config.toml
hidden_size = 320
norm_eps = 1e-05
init_std_o = 0.00496
init_std_up = 0.0198
optimizer = "muon_variant"
lr_mult_o = 1.31
Each number is 200 + 30 x the weight over the matrix's rms, rounded and kept within 0 to 999. Layers, rows and columns count from 0.

# up: layer 2 MLP up, 1280x320, rms 0.262, rows 1062-1114, columns 0-63
# down: layer 2 MLP down (transposed), 1280x320, rms 0.0443, rows 1062-1113, columns 0-63
up1062,204,199,234,213,200,175,233,186,231,159,188,228,175,162,196,192,215,215,215,226,152,182,244,180,177,124,198,244,227,140,198,227,195,216,219,204,200,233,226,241,163,194,257,214,214,221,166,215,178,170,201,175,169,230,228,230,215,212,174,188,187,207,182,219
down1062,182,189,175,212,199,170,144,153,169,246,196,195,252,212,222,204,180,222,195,233,229,216,175,171,194,225,221,237,188,215,214,229,231,245,225,240,241,180,174,200,185,217,216,217,221,212,194,144,122,201,196,234,141,191,244,198,196,151,214,170,167,192,208,184
up1063,205,193,236,187,224,206,214,165,187,223,149,216,207,154,220,193,144,181,222,185,226,184,200,209,171,196,224,124,174,175,190,220,184,197,158,233,219,204,237,232,171,258,210,182,198,197,211,254,203,199,212,157,178,173,200,184,237,201,214,185,238,203,217,192
down1063,237,199,171,211,179,150,185,209,211,213,188,201,191,194,216,173,228,207,211,177,158,202,224,235,150,201,187,210,192,200,175,216,215,191,215,208,230,180,209,214,178,192,192,265,210,251,207,217,207,155,188,200,226,202,176,202,171,172,260,202,266,192,221,188
up1064,228,212,203,178,268,134,195,259,136,165,205,205,212,183,171,200,200,137,149,214,216,212,194,229,211,153,187,213,165,195,201,214,216,237,218,209,218,187,213,188,213,213,226,252,203,240,195,146,185,260,216,180,206,199,173,243,215,238,190,223,175,157,188,196
down1064,247,191,151,278,201,197,220,253,226,196,205,242,194,196,176,208,195,193,194,235,200,242,174,175,240,182,194,165,171,247,223,229,191,198,260,199,219,204,218,191,172,169,244,206,158,170,217,194,189,265,264,136,191,172,173,156,253,207,184,213,236,198,256,198
up1065,167,220,179,242,218,200,184,192,172,128,228,201,223,264,211,192,139,191,159,147,189,172,254,194,187,207,180,185,215,199,231,209,206,205,195,176,181,181,216,256,204,229,197,228,231,203,192,189,200,169,221,195,215,206,236,164,225,248,241,194,177,217,248,205
down1065,175,187,198,191,150,169,180,203,189,210,209,169,226,174,132,185,205,208,212,233,214,218,209,180,215,269,201,220,142,200,176,201,208,185,117,231,196,255,186,210,175,207,187,246,222,210,211,227,256,159,171,184,186,152,150,182,248,194,180,272,233,202,198,241
up1066,215,226,182,216,188,235,183,243,239,188,219,145,176,214,243,171,157,243,214,166,176,193,130,206,148,197,157,151,173,180,227,223,229,198,179,176,186,208,199,181,137,137,223,242,197,203,195,234,171,149,217,213,210,190,185,192,201,198,164,204,194,208,243,225
down1066,181,211,199,229,225,214,181,200,232,248,197,186,230,225,232,180,243,197,209,172,211,271,228,245,192,219,195,190,172,141,151,187,211,209,209,212,175,210,173,178,150,177,214,228,217,250,188,224,206,134,205,184,218,240,200,222,194,180,200,138,256,161,193,196
up1067,262,186,174,214,191,198,163,117,193,186,190,202,205,245,188,155,194,204,197,233,262,147,205,259,190,221,231,189,234,246,167,218,174,163,189,163,179,159,115,208,150,223,210,206,176,160,172,142,216,224,178,194,150,187,240,240,184,190,165,193,234,191,239,205
down1067,210,223,183,225,146,188,294,166,173,205,154,266,156,266,173,175,183,215,154,155,234,226,177,155,199,232,186,221,216,230,232,200,186,193,180,215,244,186,192,197,209,209,198,158,199,253,197,233,184,216,137,232,162,150,160,177,194,174,215,199,183,180,175,208
up1068,210,207,218,216,172,220,227,198,171,162,187,224,141,164,169,231,199,161,194,171,186,226,165,242,242,137,160,215,186,158,222,180,185,285,213,218,207,198,194,160,233,228,210,198,163,186,182,155,234,270,183,253,182,166,216,180,146,160,205,164,217,185,250,148
down1068,221,128,147,265,214,186,143,205,174,222,211,271,219,172,239,208,282,188,194,219,185,225,213,246,179,194,182,203,191,149,177,157,184,264,185,217,267,224,210,220,176,245,157,198,170,203,203,235,221,216,242,250,154,205,158,153,174,193,208,168,267,190,183,157
up1069,174,220,199,208,256,168,156,197,167,174,191,190,234,218,175,186,212,205,256,193,183,161,193,180,203,169,220,202,200,198,219,127,210,198,246,138,194,202,214,216,222,150,218,185,197,185,207,168,216,161,193,182,225,157,217,225,182,179,232,178,204,250,197,218
down1069,156,250,179,170,202,211,191,196,187,270,205,221,189,216,174,211,197,280,201,148,228,214,185,231,195,184,187,226,191,245,172,202,212,174,156,196,247,221,208,171,190,247,215,174,211,254,187,169,222,178,186,149,238,236,193,213,189,216,169,169,196,182,193,244
up1070,191,167,232,189,209,198,214,211,205,174,199,256,212,206,154,185,185,202,245,192,202,256,205,241,182,185,224,199,227,241,189,202,249,209,193,188,207,229,245,229,207,226,197,201,193,142,237,164,252,218,214,177,230,278,183,214,211,204,257,184,206,210,151,148
down1070,212,173,199,206,186,191,115,244,224,192,139,204,204,194,226,203,176,191,172,197,232,199,218,236,205,239,246,181,185,256,189,154,191,189,161,227,186,233,213,180,189,206,195,212,176,195,205,192,202,233,187,168,192,168,196,194,198,164,184,188,180,180,202,222
up1071,185,206,161,175,190,192,213,206,130,169,162,166,195,186,183,224,187,232,191,208,230,192,170,180,226,249,202,170,199,185,232,217,211,261,189,173,194,194,192,182,211,207,200,176,200,206,216,214,189,182,188,178,196,200,235,195,182,233,179,208,204,208,181,180
down1071,189,227,244,209,190,199,218,218,246,190,252,194,211,242,212,157,164,200,205,209,178,228,176,220,165,173,141,233,229,177,159,175,176,212,211,199,185,168,161,227,160,205,209,202,194,181,214,196,227,232,188,256,233,211,218,204,221,196,215,201,203,239,221,178
up1072,200,175,163,178,199,231,183,216,229,209,186,212,188,228,179,197,192,165,195,169,193,235,184,170,223,228,195,192,205,179,213,200,214,183,188,172,178,201,202,175,213,169,208,198,161,219,156,202,148,179,180,194,178,184,210,181,237,199,211,227,192,202,213,224
down1072,164,214,209,203,192,203,196,177,249,183,185,235,194,269,209,188,223,182,183,237,204,227,169,195,281,240,261,192,169,167,211,215,216,215,113,191,218,199,244,177,239,229,132,217,183,199,198,186,184,199,214,213,176,210,168,170,207,246,214,182,192,172,130,203
up1073,240,215,195,191,148,185,235,193,234,219,290,179,254,218,158,125,179,201,221,208,159,172,226,171,212,210,216,226,169,174,208,181,133,237,266,144,212,175,189,187,182,190,180,203,170,247,230,238,217,162,209,142,193,215,215,211,236,164,162,222,167,242,223,183
down1073,199,214,204,156,190,183,159,153,219,204,199,192,169,211,193,159,243,194,223,122,182,188,246,166,138,223,167,186,165,226,264,183,176,231,238,198,266,199,215,179,168,196,167,201,182,167,153,179,218,212,206,195,226,212,221,205,147,285,209,170,264,195,224,212
up1074,183,183,163,129,168,179,203,185,148,212,198,175,221,166,215,210,189,194,158,209,266,191,264,194,242,231,191,247,171,193,213,225,218,205,231,185,221,138,248,162,214,171,186,214,189,193,170,190,201,183,113,173,162,242,150,267,191,195,174,216,198,156,200,218
down1074,215,191,194,200,197,191,249,176,247,165,218,213,188,186,210,200,120,244,201,249,201,190,198,162,235,226,153,195,227,188,225,189,214,207,174,225,162,206,237,144,177,163,225,198,177,236,217,165,223,196,172,201,260,239,204,182,256,180,164,207,221,194,212,217
up1075,206,266,219,218,195,158,241,159,182,157,226,171,241,176,222,129,137,149,184,216,182,218,201,205,201,188,157,238,232,144,194,231,242,199,171,216,151,171,156,231,187,208,221,226,151,212,172,197,189,181,254,201,110,205,219,207,177,163,181,206,210,188,243,273
down1075,218,246,190,189,216,206,172,247,215,198,236,143,239,204,174,236,223,215,146,196,265,220,139,174,218,180,195,201,209,201,169,222,196,208,186,195,168,178,164,240,207,202,191,179,170,178,164,189,232,200,201,225,205,160,196,184,167,174,165,181,192,156,187,229
up1076,175,196,165,179,191,134,150,251,192,186,224,217,184,248,179,241,192,213,205,262,204,195,209,202,145,241,200,219,183,214,240,230,185,187,239,179,160,169,175,197,222,151,203,213,218,186,216,213,208,212,208,199,200,168,187,175,173,181,211,191,217,197,200,196
down1076,183,213,183,219,246,192,221,208,210,199,182,159,152,181,196,228,263,168,249,214,233,174,189,202,174,224,175,148,212,220,215,219,233,226,163,173,201,205,186,186,162,205,184,206,163,197,226,200,208,212,230,233,230,196,237,150,284,149,193,231,218,132,235,215
up1077,177,178,215,219,240,163,177,199,194,184,186,192,166,220,195,182,193,189,199,192,194,236,220,158,204,211,197,186,209,211,198,170,150,186,179,250,232,173,207,270,238,203,216,217,160,229,223,162,242,194,168,204,199,225,237,199,203,198,175,152,197,188,198,219
down1077,218,223,214,246,211,212,177,229,255,153,151,189,182,158,167,175,263,200,148,193,196,142,190,252,202,204,179,218,202,141,211,235,216,178,167,181,193,228,213,156,216,216,188,142,190,206,198,188,206,206,203,197,192,180,168,186,159,181,186,195,199,189,210,206
up1078,240,240,201,154,167,197,166,203,191,244,234,214,135,194,244,186,216,212,155,238,269,175,238,175,155,182,189,179,198,206,187,217,224,208,213,166,214,200,214,165,267,193,226,231,196,174,283,214,239,218,207,177,170,237,145,200,196,179,196,190,209,213,193,204
down1078,211,140,230,146,208,192,203,179,182,205,235,177,236,211,197,246,200,196,142,188,128,188,188,150,168,246,232,194,237,179,237,191,249,225,191,185,253,135,181,176,220,256,163,145,200,190,187,238,202,228,238,187,199,171,189,214,187,189,189,168,240,217,175,237
up1079,211,222,153,190,224,224,261,183,217,224,203,209,223,223,189,188,211,200,125,218,213,178,234,259,228,175,165,208,218,173,208,183,261,193,196,214,233,240,249,197,172,215,166,211,238,238,243,191,169,233,182,160,197,210,239,213,188,144,250,209,199,201,230,183
down1079,190,230,198,220,217,148,253,167,172,146,185,198,200,224,222,177,203,135,170,248,214,235,276,181,249,253,240,176,165,154,194,211,160,278,227,209,232,194,190,204,239,170,154,203,222,261,187,231,209,173,198,184,189,203,199,157,209,205,223,196,254,234,223,176
up1080,203,190,196,228,329,181,160,209,192,211,229,215,241,209,228,243,186,149,180,239,188,183,194,201,170,220,196,197,176,280,189,191,210,196,169,231,172,159,201,191,182,167,258,208,185,186,215,196,211,201,206,219,199,187,185,217,160,177,182,217,195,170,177,216
down1080,197,212,222,205,160,191,184,166,191,186,138,208,185,219,155,231,219,180,170,245,225,229,199,260,167,240,226,220,216,205,247,268,220,216,286,153,208,215,194,233,172,192,191,244,186,209,172,213,173,230,141,175,240,187,208,189,218,173,229,219,188,218,166,207
up1081,187,235,280,218,174,201,160,234,233,282,211,238,179,235,185,201,214,203,186,251,231,237,196,221,171,180,230,219,203,165,212,192,177,159,197,142,223,159,208,194,91,250,221,198,181,194,202,282,178,163,151,210,187,150,182,156,200,228,195,170,141,218,179,192
down1081,226,205,184,180,186,194,206,179,221,151,200,202,134,156,189,189,212,221,154,242,169,197,197,184,191,166,191,140,177,189,197,174,185,240,200,229,274,147,254,260,212,266,225,186,201,233,166,152,185,161,172,154,190,179,238,214,238,260,219,249,226,230,223,229
up1082,253,235,215,195,194,213,214,250,202,184,157,244,205,213,179,176,191,204,210,168,127,203,201,188,154,189,223,153,190,177,234,236,173,190,154,171,251,256,235,166,197,181,239,205,238,159,211,152,196,187,182,152,204,185,221,182,192,228,219,205,246,173,224,199
down1082,221,233,219,173,156,187,211,148,155,173,110,240,168,208,222,206,210,168,226,219,182,186,216,238,221,219,199,217,231,184,194,178,228,203,230,190,156,233,247,201,172,195,163,220,145,199,197,189,164,256,219,167,208,244,115,192,207,237,206,126,178,206,211,226
up1083,189,220,154,166,169,222,168,240,193,193,174,185,204,214,260,130,132,194,223,228,221,205,167,239,200,221,248,126,196,180,225,189,201,226,174,173,184,232,187,174,221,203,209,146,184,202,256,174,213,198,224,174,191,204,193,216,194,246,173,203,147,187,209,152
down1083,233,165,204,181,228,196,243,240,218,238,200,215,167,178,192,196,173,250,163,259,141,201,199,237,180,223,197,246,224,214,188,202,204,144,208,175,240,261,218,180,162,219,214,214,192,211,225,183,202,207,220,197,221,191,198,220,180,171,171,131,163,281,186,173
up1084,204,223,163,227,238,211,193,171,247,169,225,231,210,286,215,213,242,233,205,163,205,228,171,208,128,181,255,243,242,185,199,234,177,253,175,173,189,183,200,209,184,210,182,176,216,166,185,181,174,258,222,257,236,212,210,226,308,233,197,227,177,184,176,181
down1084,197,185,197,180,244,211,175,157,207,264,213,174,162,199,251,194,183,194,205,180,219,180,148,233,176,215,268,201,250,203,233,198,177,229,222,229,210,238,171,200,234,197,190,174,178,197,215,220,154,244,183,169,212,177,228,139,223,216,221,200,177,173,169,189
up1085,144,206,239,214,264,177,192,216,185,193,244,198,191,219,202,238,177,155,166,176,205,196,204,145,157,246,178,209,149,233,205,233,152,211,247,168,141,173,122,192,215,217,218,246,185,247,246,278,155,221,206,217,184,236,256,223,228,134,147,166,219,167,201,218
down1085,221,204,195,149,170,207,220,202,187,221,200,240,213,211,174,165,192,200,219,156,194,221,185,174,220,185,264,168,183,192,143,236,182,168,268,219,256,199,248,186,197,226,145,226,195,148,181,212,236,187,242,232,219,184,163,140,190,207,211,270,159,153,251,178
up1086,139,215,237,243,163,245,249,197,202,240,177,226,161,235,207,175,211,184,141,180,236,219,218,183,229,248,173,180,179,116,198,205,219,211,189,184,231,173,162,195,249,189,206,221,181,154,194,231,232,219,242,181,220,208,214,213,226,217,174,204,206,213,176,184
down1086,218,279,229,194,233,201,192,198,224,191,147,174,222,196,234,193,189,165,202,245,214,141,200,198,210,176,248,177,243,210,187,210,180,225,220,182,195,205,186,244,186,185,184,167,199,153,183,175,211,191,158,187,243,162,207,207,167,225,205,178,188,204,178,201
up1087,167,196,197,266,271,275,198,222,173,196,210,197,202,217,165,162,236,223,207,247,218,189,202,163,187,243,260,198,204,201,169,217,204,202,207,244,217,210,209,202,204,173,126,149,189,204,182,195,182,182,271,206,212,223,215,232,192,161,233,216,204,320,195,210
down1087,137,188,170,202,194,201,113,201,260,279,211,191,205,184,230,195,167,182,233,193,196,148,174,233,128,156,184,228,248,210,214,203,182,116,233,218,235,205,234,211,186,175,164,176,221,189,194,158,207,152,188,170,160,214,204,139,112,207,228,175,186,215,137,226
up1088,182,208,186,191,200,196,173,212,207,177,190,239,208,240,162,221,179,200,211,194,171,262,272,188,213,194,182,227,228,176,220,213,203,209,233,175,199,174,232,248,205,206,166,228,235,197,219,235,222,186,198,172,194,192,204,203,249,193,223,194,213,220,194,217
down1088,196,201,262,272,247,182,180,213,203,221,184,215,218,175,240,239,194,222,219,210,211,200,211,168,184,251,195,200,168,212,173,191,209,209,234,217,209,240,215,182,200,216,208,196,200,176,200,177,215,193,231,210,189,204,187,192,257,176,165,226,211,183,206,196
up1089,198,221,165,203,206,208,211,204,220,209,204,216,215,195,198,230,184,178,142,201,220,199,245,272,154,197,249,256,229,185,224,208,198,213,187,201,152,226,192,187,222,220,245,204,193,196,200,186,203,149,223,181,200,197,156,174,215,161,118,234,212,235,229,176
down1089,193,219,167,207,168,188,161,182,203,217,119,198,159,182,174,225,186,166,237,207,194,216,195,246,237,176,186,187,179,185,142,196,223,167,186,208,216,203,206,175,186,169,252,240,200,165,236,185,150,165,180,191,180,183,208,213,202,175,195,127,163,229,243,232
up1090,228,175,214,164,192,190,179,203,215,156,152,251,166,195,181,210,199,148,179,255,216,204,228,166,139,225,213,147,213,169,195,171,201,206,165,158,226,165,233,153,171,227,189,189,171,166,147,210,252,259,202,181,260,210,152,199,242,225,142,189,155,213,306,226
down1090,181,271,207,184,169,241,188,155,285,196,226,218,108,253,215,207,239,225,224,210,249,183,224,187,219,222,201,223,172,141,163,180,225,245,177,124,198,210,223,215,205,201,195,203,167,205,164,200,203,154,233,230,165,229,238,182,228,146,234,182,218,228,187,235
up1091,152,170,210,225,233,137,154,234,184,237,218,217,166,216,167,179,217,139,207,161,176,137,202,224,135,172,222,151,190,195,153,223,228,167,184,203,225,177,220,266,253,189,179,289,181,218,221,221,192,185,200,200,157,209,222,207,229,191,214,208,172,180,244,190
down1091,191,204,197,159,128,176,225,229,165,237,217,205,185,170,208,210,206,190,138,151,232,204,150,224,264,183,182,250,167,198,290,190,249,216,230,153,185,226,187,147,233,180,218,167,212,166,196,181,204,169,263,163,196,162,165,198,154,212,154,226,225,182,210,236
up1092,204,195,172,187,194,199,143,152,189,196,208,224,235,225,253,174,187,239,236,206,260,231,219,249,193,203,165,145,273,229,193,203,217,186,247,202,187,158,202,215,178,194,140,228,167,229,103,208,196,190,189,210,143,161,155,200,212,210,182,211,189,208,183,205
down1092,213,256,210,168,203,273,154,212,207,240,178,219,213,244,159,153,150,196,204,218,226,166,253,167,220,232,219,194,239,224,174,189,223,224,244,220,191,178,126,198,159,184,163,212,199,161,132,199,219,226,197,190,196,173,279,225,195,166,231,158,290,218,185,217
up1093,189,158,142,188,205,261,216,250,217,207,266,224,244,223,183,217,214,249,237,254,176,203,184,188,150,235,232,114,224,238,171,219,196,241,178,125,173,204,221,214,163,212,179,171,210,253,229,190,219,141,214,177,229,202,181,202,207,215,156,149,205,201,214,222
down1093,182,205,182,217,214,227,188,158,197,219,186,158,132,214,237,185,244,148,232,180,182,172,213,224,206,197,297,200,210,190,184,225,213,202,172,196,208,199,149,173,194,172,236,210,188,149,257,206,234,212,182,199,193,170,219,219,184,158,214,234,155,165,162,181
up1094,223,184,202,217,143,173,186,138,173,177,170,250,221,204,266,140,248,218,166,218,177,270,142,238,151,197,203,203,220,199,199,181,254,206,185,186,237,214,220,206,251,205,171,237,172,189,189,169,191,196,181,185,169,165,235,195,204,212,192,191,160,160,220,213
down1094,253,215,216,170,211,203,238,193,146,212,228,225,185,178,199,207,171,180,174,243,177,231,198,219,200,179,194,202,261,181,185,235,129,176,214,191,182,207,258,182,203,230,185,209,206,193,205,203,219,242,171,247,191,237,188,194,253,181,173,235,198,194,193,198
up1095,153,184,140,168,171,269,154,207,193,219,210,201,216,226,172,188,242,160,213,218,235,183,209,209,198,219,188,236,241,151,192,209,233,212,198,201,144,165,197,213,214,220,169,204,216,234,174,201,187,178,232,221,219,209,232,191,191,159,218,161,226,202,220,180
down1095,194,213,205,190,190,227,226,212,207,176,150,223,256,175,196,204,186,276,170,216,185,154,217,219,205,144,212,201,181,168,140,198,167,165,248,214,166,217,200,194,188,154,218,188,231,196,196,189,187,212,206,198,253,176,150,249,258,208,158,220,158,192,227,213
up1096,220,202,142,172,254,187,191,188,155,237,184,232,191,213,182,217,182,141,225,208,168,207,180,168,200,214,142,174,180,190,230,222,210,187,271,198,210,214,208,163,170,189,201,199,254,162,151,192,192,266,211,195,222,195,181,221,200,221,258,178,215,182,219,190
down1096,176,214,245,236,218,195,181,251,180,168,238,195,252,193,263,214,210,186,220,190,225,175,184,219,203,223,186,205,205,201,268,202,205,152,193,178,198,251,200,212,219,208,209,193,210,220,154,239,173,188,184,200,157,220,169,197,220,216,199,127,211,212,209,167
up1097,167,182,164,255,198,225,186,243,204,180,194,200,219,156,251,204,162,146,215,202,187,231,246,222,187,223,218,285,201,177,214,240,222,235,216,229,181,167,113,167,156,233,158,202,256,207,185,211,210,224,200,236,167,210,135,192,192,194,221,174,185,177,178,224
down1097,195,142,157,222,183,189,211,219,241,223,228,164,240,178,136,161,191,210,196,197,208,143,192,189,221,191,221,212,231,253,177,146,187,161,177,223,215,190,252,193,215,179,212,169,171,219,193,168,186,180,210,232,214,220,198,155,208,205,152,273,236,170,156,236
up1098,239,222,189,176,240,175,196,238,174,226,193,215,200,163,188,181,223,153,198,190,206,214,167,213,151,197,224,173,186,157,198,175,176,234,159,182,190,262,228,179,153,240,189,152,184,206,189,256,244,244,174,179,144,195,153,248,163,187,218,231,213,239,221,175
down1098,227,180,245,267,253,212,220,219,148,201,229,210,131,233,207,241,217,197,211,201,190,156,207,230,153,177,159,183,142,184,202,215,221,218,228,203,184,209,190,213,214,183,192,169,199,214,229,179,179,217,209,195,216,226,237,188,204,218,215,195,170,186,187,208
up1099,193,192,199,208,201,188,231,179,145,180,212,191,245,198,196,227,214,162,198,257,155,237,212,174,178,161,205,213,188,256,197,146,239,186,222,234,222,183,247,196,219,271,232,227,194,218,192,153,202,214,202,128,207,162,180,193,181,184,219,198,176,152,170,203
down1099,186,224,175,154,155,188,170,242,209,189,235,222,210,147,174,194,250,240,209,130,264,241,267,196,166,173,213,190,237,156,242,213,201,201,224,218,160,237,142,179,197,247,163,199,252,242,178,201,233,158,239,210,193,195,199,169,138,171,164,266,201,163,225,265
up1100,211,157,209,227,206,191,237,234,182,229,186,219,197,231,202,208,154,190,151,171,206,198,162,259,197,234,226,138,197,182,247,216,189,177,219,179,169,158,211,259,199,225,170,227,160,205,195,186,197,223,165,149,224,204,205,187,176,205,222,214,166,150,185,236
down1100,154,173,181,205,175,196,224,216,216,257,278,214,207,170,187,229,202,216,185,193,206,156,179,198,173,163,207,185,188,236,206,172,214,179,274,174,265,215,223,220,209,230,181,249,187,195,204,189,152,232,191,180,125,140,146,247,206,185,171,204,217,224,210,151
up1101,229,195,229,208,177,246,212,171,199,186,207,129,209,173,191,189,170,190,227,168,178,196,250,212,236,243,212,208,184,266,199,250,215,196,225,215,182,172,197,226,240,174,219,198,224,204,228,151,197,179,263,182,181,220,176,211,205,251,163,164,219,160,205,195
down1101,179,197,191,204,177,184,183,154,207,181,171,187,155,249,190,189,237,206,206,220,174,154,189,241,203,227,171,185,149,232,190,191,222,221,219,180,174,216,221,173,176,156,141,196,225,197,195,222,221,179,179,221,222,255,208,200,225,215,200,207,225,209,232,228
up1102,175,187,230,129,206,201,179,248,155,191,175,225,218,212,177,208,166,231,223,228,220,208,187,204,178,227,188,136,210,207,214,206,169,186,206,135,187,151,178,206,210,204,206,201,220,171,191,174,188,171,213,194,172,201,200,207,209,215,175,122,196,203,143,216
down1102,193,183,200,172,182,177,220,224,165,227,204,230,198,237,212,161,169,139,170,149,166,206,208,235,188,157,225,201,142,215,195,183,253,198,209,179,175,172,219,214,219,181,197,165,187,197,205,198,205,192,203,217,212,215,195,218,213,167,213,221,225,192,223,163
up1103,201,207,203,228,247,212,235,227,189,193,227,216,201,169,191,194,140,225,226,180,220,173,230,182,176,187,223,197,177,260,178,193,226,216,195,134,172,177,209,169,193,185,208,188,245,209,156,181,219,184,177,219,221,197,228,163,226,210,198,188,207,216,233,178
down1103,240,180,238,208,213,226,200,206,184,213,201,203,231,256,157,186,236,207,167,188,224,181,214,170,159,193,178,226,182,174,144,205,211,225,171,209,202,203,206,236,251,170,203,218,215,254,223,179,197,162,208,224,218,258,234,188,165,164,217,226,186,221,210,202
up1104,201,158,228,191,194,182,276,216,228,236,194,210,143,182,217,218,191,182,168,209,237,172,225,200,218,190,191,213,183,139,160,200,207,207,217,173,168,215,267,216,183,201,207,216,195,214,204,217,180,234,185,152,172,212,181,196,170,196,181,190,199,166,228,125
down1104,218,179,214,246,240,188,208,217,157,217,211,210,145,194,174,139,225,221,186,219,247,215,176,218,204,204,170,151,162,232,206,209,132,140,175,233,164,179,174,212,227,188,181,234,178,259,195,170,168,232,191,168,212,188,218,178,142,201,183,189,232,191,203,155
up1105,226,280,178,188,250,188,227,222,189,185,179,196,239,200,207,266,147,199,157,231,271,192,261,187,137,209,166,250,181,165,191,179,212,196,198,191,200,181,206,223,166,176,174,177,217,199,231,224,168,157,153,257,186,227,201,204,214,194,188,212,210,220,283,178
down1105,191,177,195,172,219,199,193,137,260,221,194,223,183,238,229,164,230,206,181,170,206,215,192,184,187,214,112,182,123,219,273,229,144,150,213,225,210,158,229,219,183,183,186,151,210,194,272,207,221,247,160,214,174,198,182,212,183,139,204,150,181,170,191,197
up1106,107,236,211,184,253,201,175,214,156,181,212,182,295,152,215,188,200,221,254,191,229,224,167,198,181,150,190,125,180,187,178,224,206,154,258,212,206,272,225,222,268,188,161,157,219,224,222,168,201,204,146,197,196,234,208,226,204,212,177,169,184,174,243,163
down1106,224,200,219,274,224,204,188,200,160,227,201,199,182,174,220,169,176,191,206,216,132,208,179,223,180,198,198,212,216,256,239,186,228,129,167,206,221,200,187,255,183,203,225,244,172,161,193,192,231,198,211,160,259,219,177,201,265,214,167,204,171,168,185,240
up1107,209,202,199,177,191,186,199,285,212,194,214,208,185,194,152,174,194,176,245,228,193,176,186,227,212,187,212,241,175,199,174,216,186,199,215,166,180,177,229,208,232,188,150,209,235,170,232,193,214,206,207,184,171,221,229,216,227,151,195,167,235,201,174,226
down1107,196,218,158,196,164,222,186,209,187,214,192,225,178,182,170,162,221,205,169,198,241,219,216,197,243,171,226,145,241,184,188,211,229,224,202,215,220,244,228,235,192,201,189,204,227,232,224,207,233,183,227,194,198,197,184,190,188,167,158,201,161,127,222,228
up1108,142,197,201,187,183,181,248,176,175,222,198,155,198,188,208,229,200,225,190,221,225,213,156,163,163,149,204,227,219,151,172,164,232,233,186,143,172,198,180,176,185,224,210,229,160,142,193,169,232,232,245,158,172,200,236,197,179,181,206,186,198,191,175,228
down1108,240,212,225,168,178,192,222,183,202,195,243,208,230,167,200,253,184,195,224,237,229,213,155,200,159,232,177,165,223,201,204,208,177,243,202,152,209,208,212,216,214,205,224,220,195,260,191,174,222,216,249,214,232,201,219,246,230,242,211,186,214,192,240,224
up1109,215,218,159,248,111,195,233,228,229,213,165,241,169,224,193,218,199,142,219,188,192,195,171,183,244,183,177,177,231,217,243,193,174,220,181,194,170,221,193,137,222,197,239,277,240,133,185,210,276,228,217,223,221,192,208,200,244,166,159,226,190,227,208,194
down1109,263,263,202,266,162,171,226,204,197,273,260,206,213,205,159,220,235,189,230,204,251,231,157,214,187,156,229,202,202,213,217,180,208,193,221,193,197,226,273,187,181,173,171,186,199,219,234,196,216,165,208,239,172,254,175,195,217,193,169,171,223,180,239,221
up1110,197,208,220,163,254,214,226,194,200,163,228,199,207,194,197,195,174,169,183,182,232,226,176,248,158,221,215,184,240,231,245,201,221,172,195,228,205,236,214,208,173,206,179,147,202,182,229,193,159,230,200,209,212,144,195,213,204,211,243,231,180,186,194,214
down1110,195,237,215,219,161,211,214,160,254,222,203,227,187,222,209,193,164,185,169,214,182,158,227,115,173,183,168,113,188,166,203,205,168,198,194,202,265,200,245,205,207,180,264,195,174,189,181,246,205,202,176,214,193,184,211,192,201,239,194,222,171,110,223,199
up1111,186,221,193,191,254,168,178,211,205,219,220,267,206,171,181,241,222,173,187,210,183,227,169,153,146,175,251,246,195,187,156,170,188,180,144,185,222,166,221,213,193,245,193,186,212,188,193,283,184,207,194,181,182,126,221,223,214,208,131,178,198,210,238,195
down1111,213,214,192,252,269,203,177,237,215,193,168,131,181,202,172,211,174,168,164,223,181,186,271,208,172,223,145,230,172,209,172,222,147,264,234,260,255,133,242,195,216,197,144,218,175,225,209,191,178,229,221,237,192,176,206,153,192,233,177,241,170,174,190,283
up1112,269,199,137,181,171,200,238,218,170,200,181,262,179,258,128,169,197,207,197,155,284,137,213,207,238,229,178,185,182,189,140,217,216,222,259,219,224,224,206,197,209,207,222,143,186,203,190,224,203,167,159,178,189,233,160,244,164,223,168,206,192,206,230,180
down1112,175,212,203,169,170,177,217,228,223,151,193,212,206,205,229,251,191,227,177,176,181,199,245,201,182,206,174,286,208,244,186,272,161,208,213,188,124,166,191,218,185,192,159,202,254,214,236,238,224,150,196,221,155,206,171,164,196,159,196,185,175,194,188,162
up1113,191,225,207,209,186,216,204,205,190,215,190,169,221,187,221,166,180,188,186,205,190,184,171,227,196,226,214,209,202,209,212,231,220,235,223,181,169,220,222,205,164,167,199,157,194,222,224,221,164,212,203,236,197,202,198,187,230,200,202,159,225,184,176,178
down1113,199,205,186,160,206,200,193,247,158,229,180,191,222,215,209,217,217,166,186,204,243,212,214,186,194,190,201,236,199,199,187,242,189,196,193,172,233,181,151,226,238,181,194,206,218,160,223,187,227,196,179,201,198,181,196,190,236,212,198,231,184,213,226,172
up1114,155,186,175,172,212,207,229,220,182,222,194,200,180,233,187,184,149,170,216,214,150,203,182,234,145,175,210,261,186,192,198,216,199,222,173,225,233,210,206,261,212,248,189,197,233,148,152,268,188,169,210,197,177,248,178,205,189,182,192,223,138,165,155,210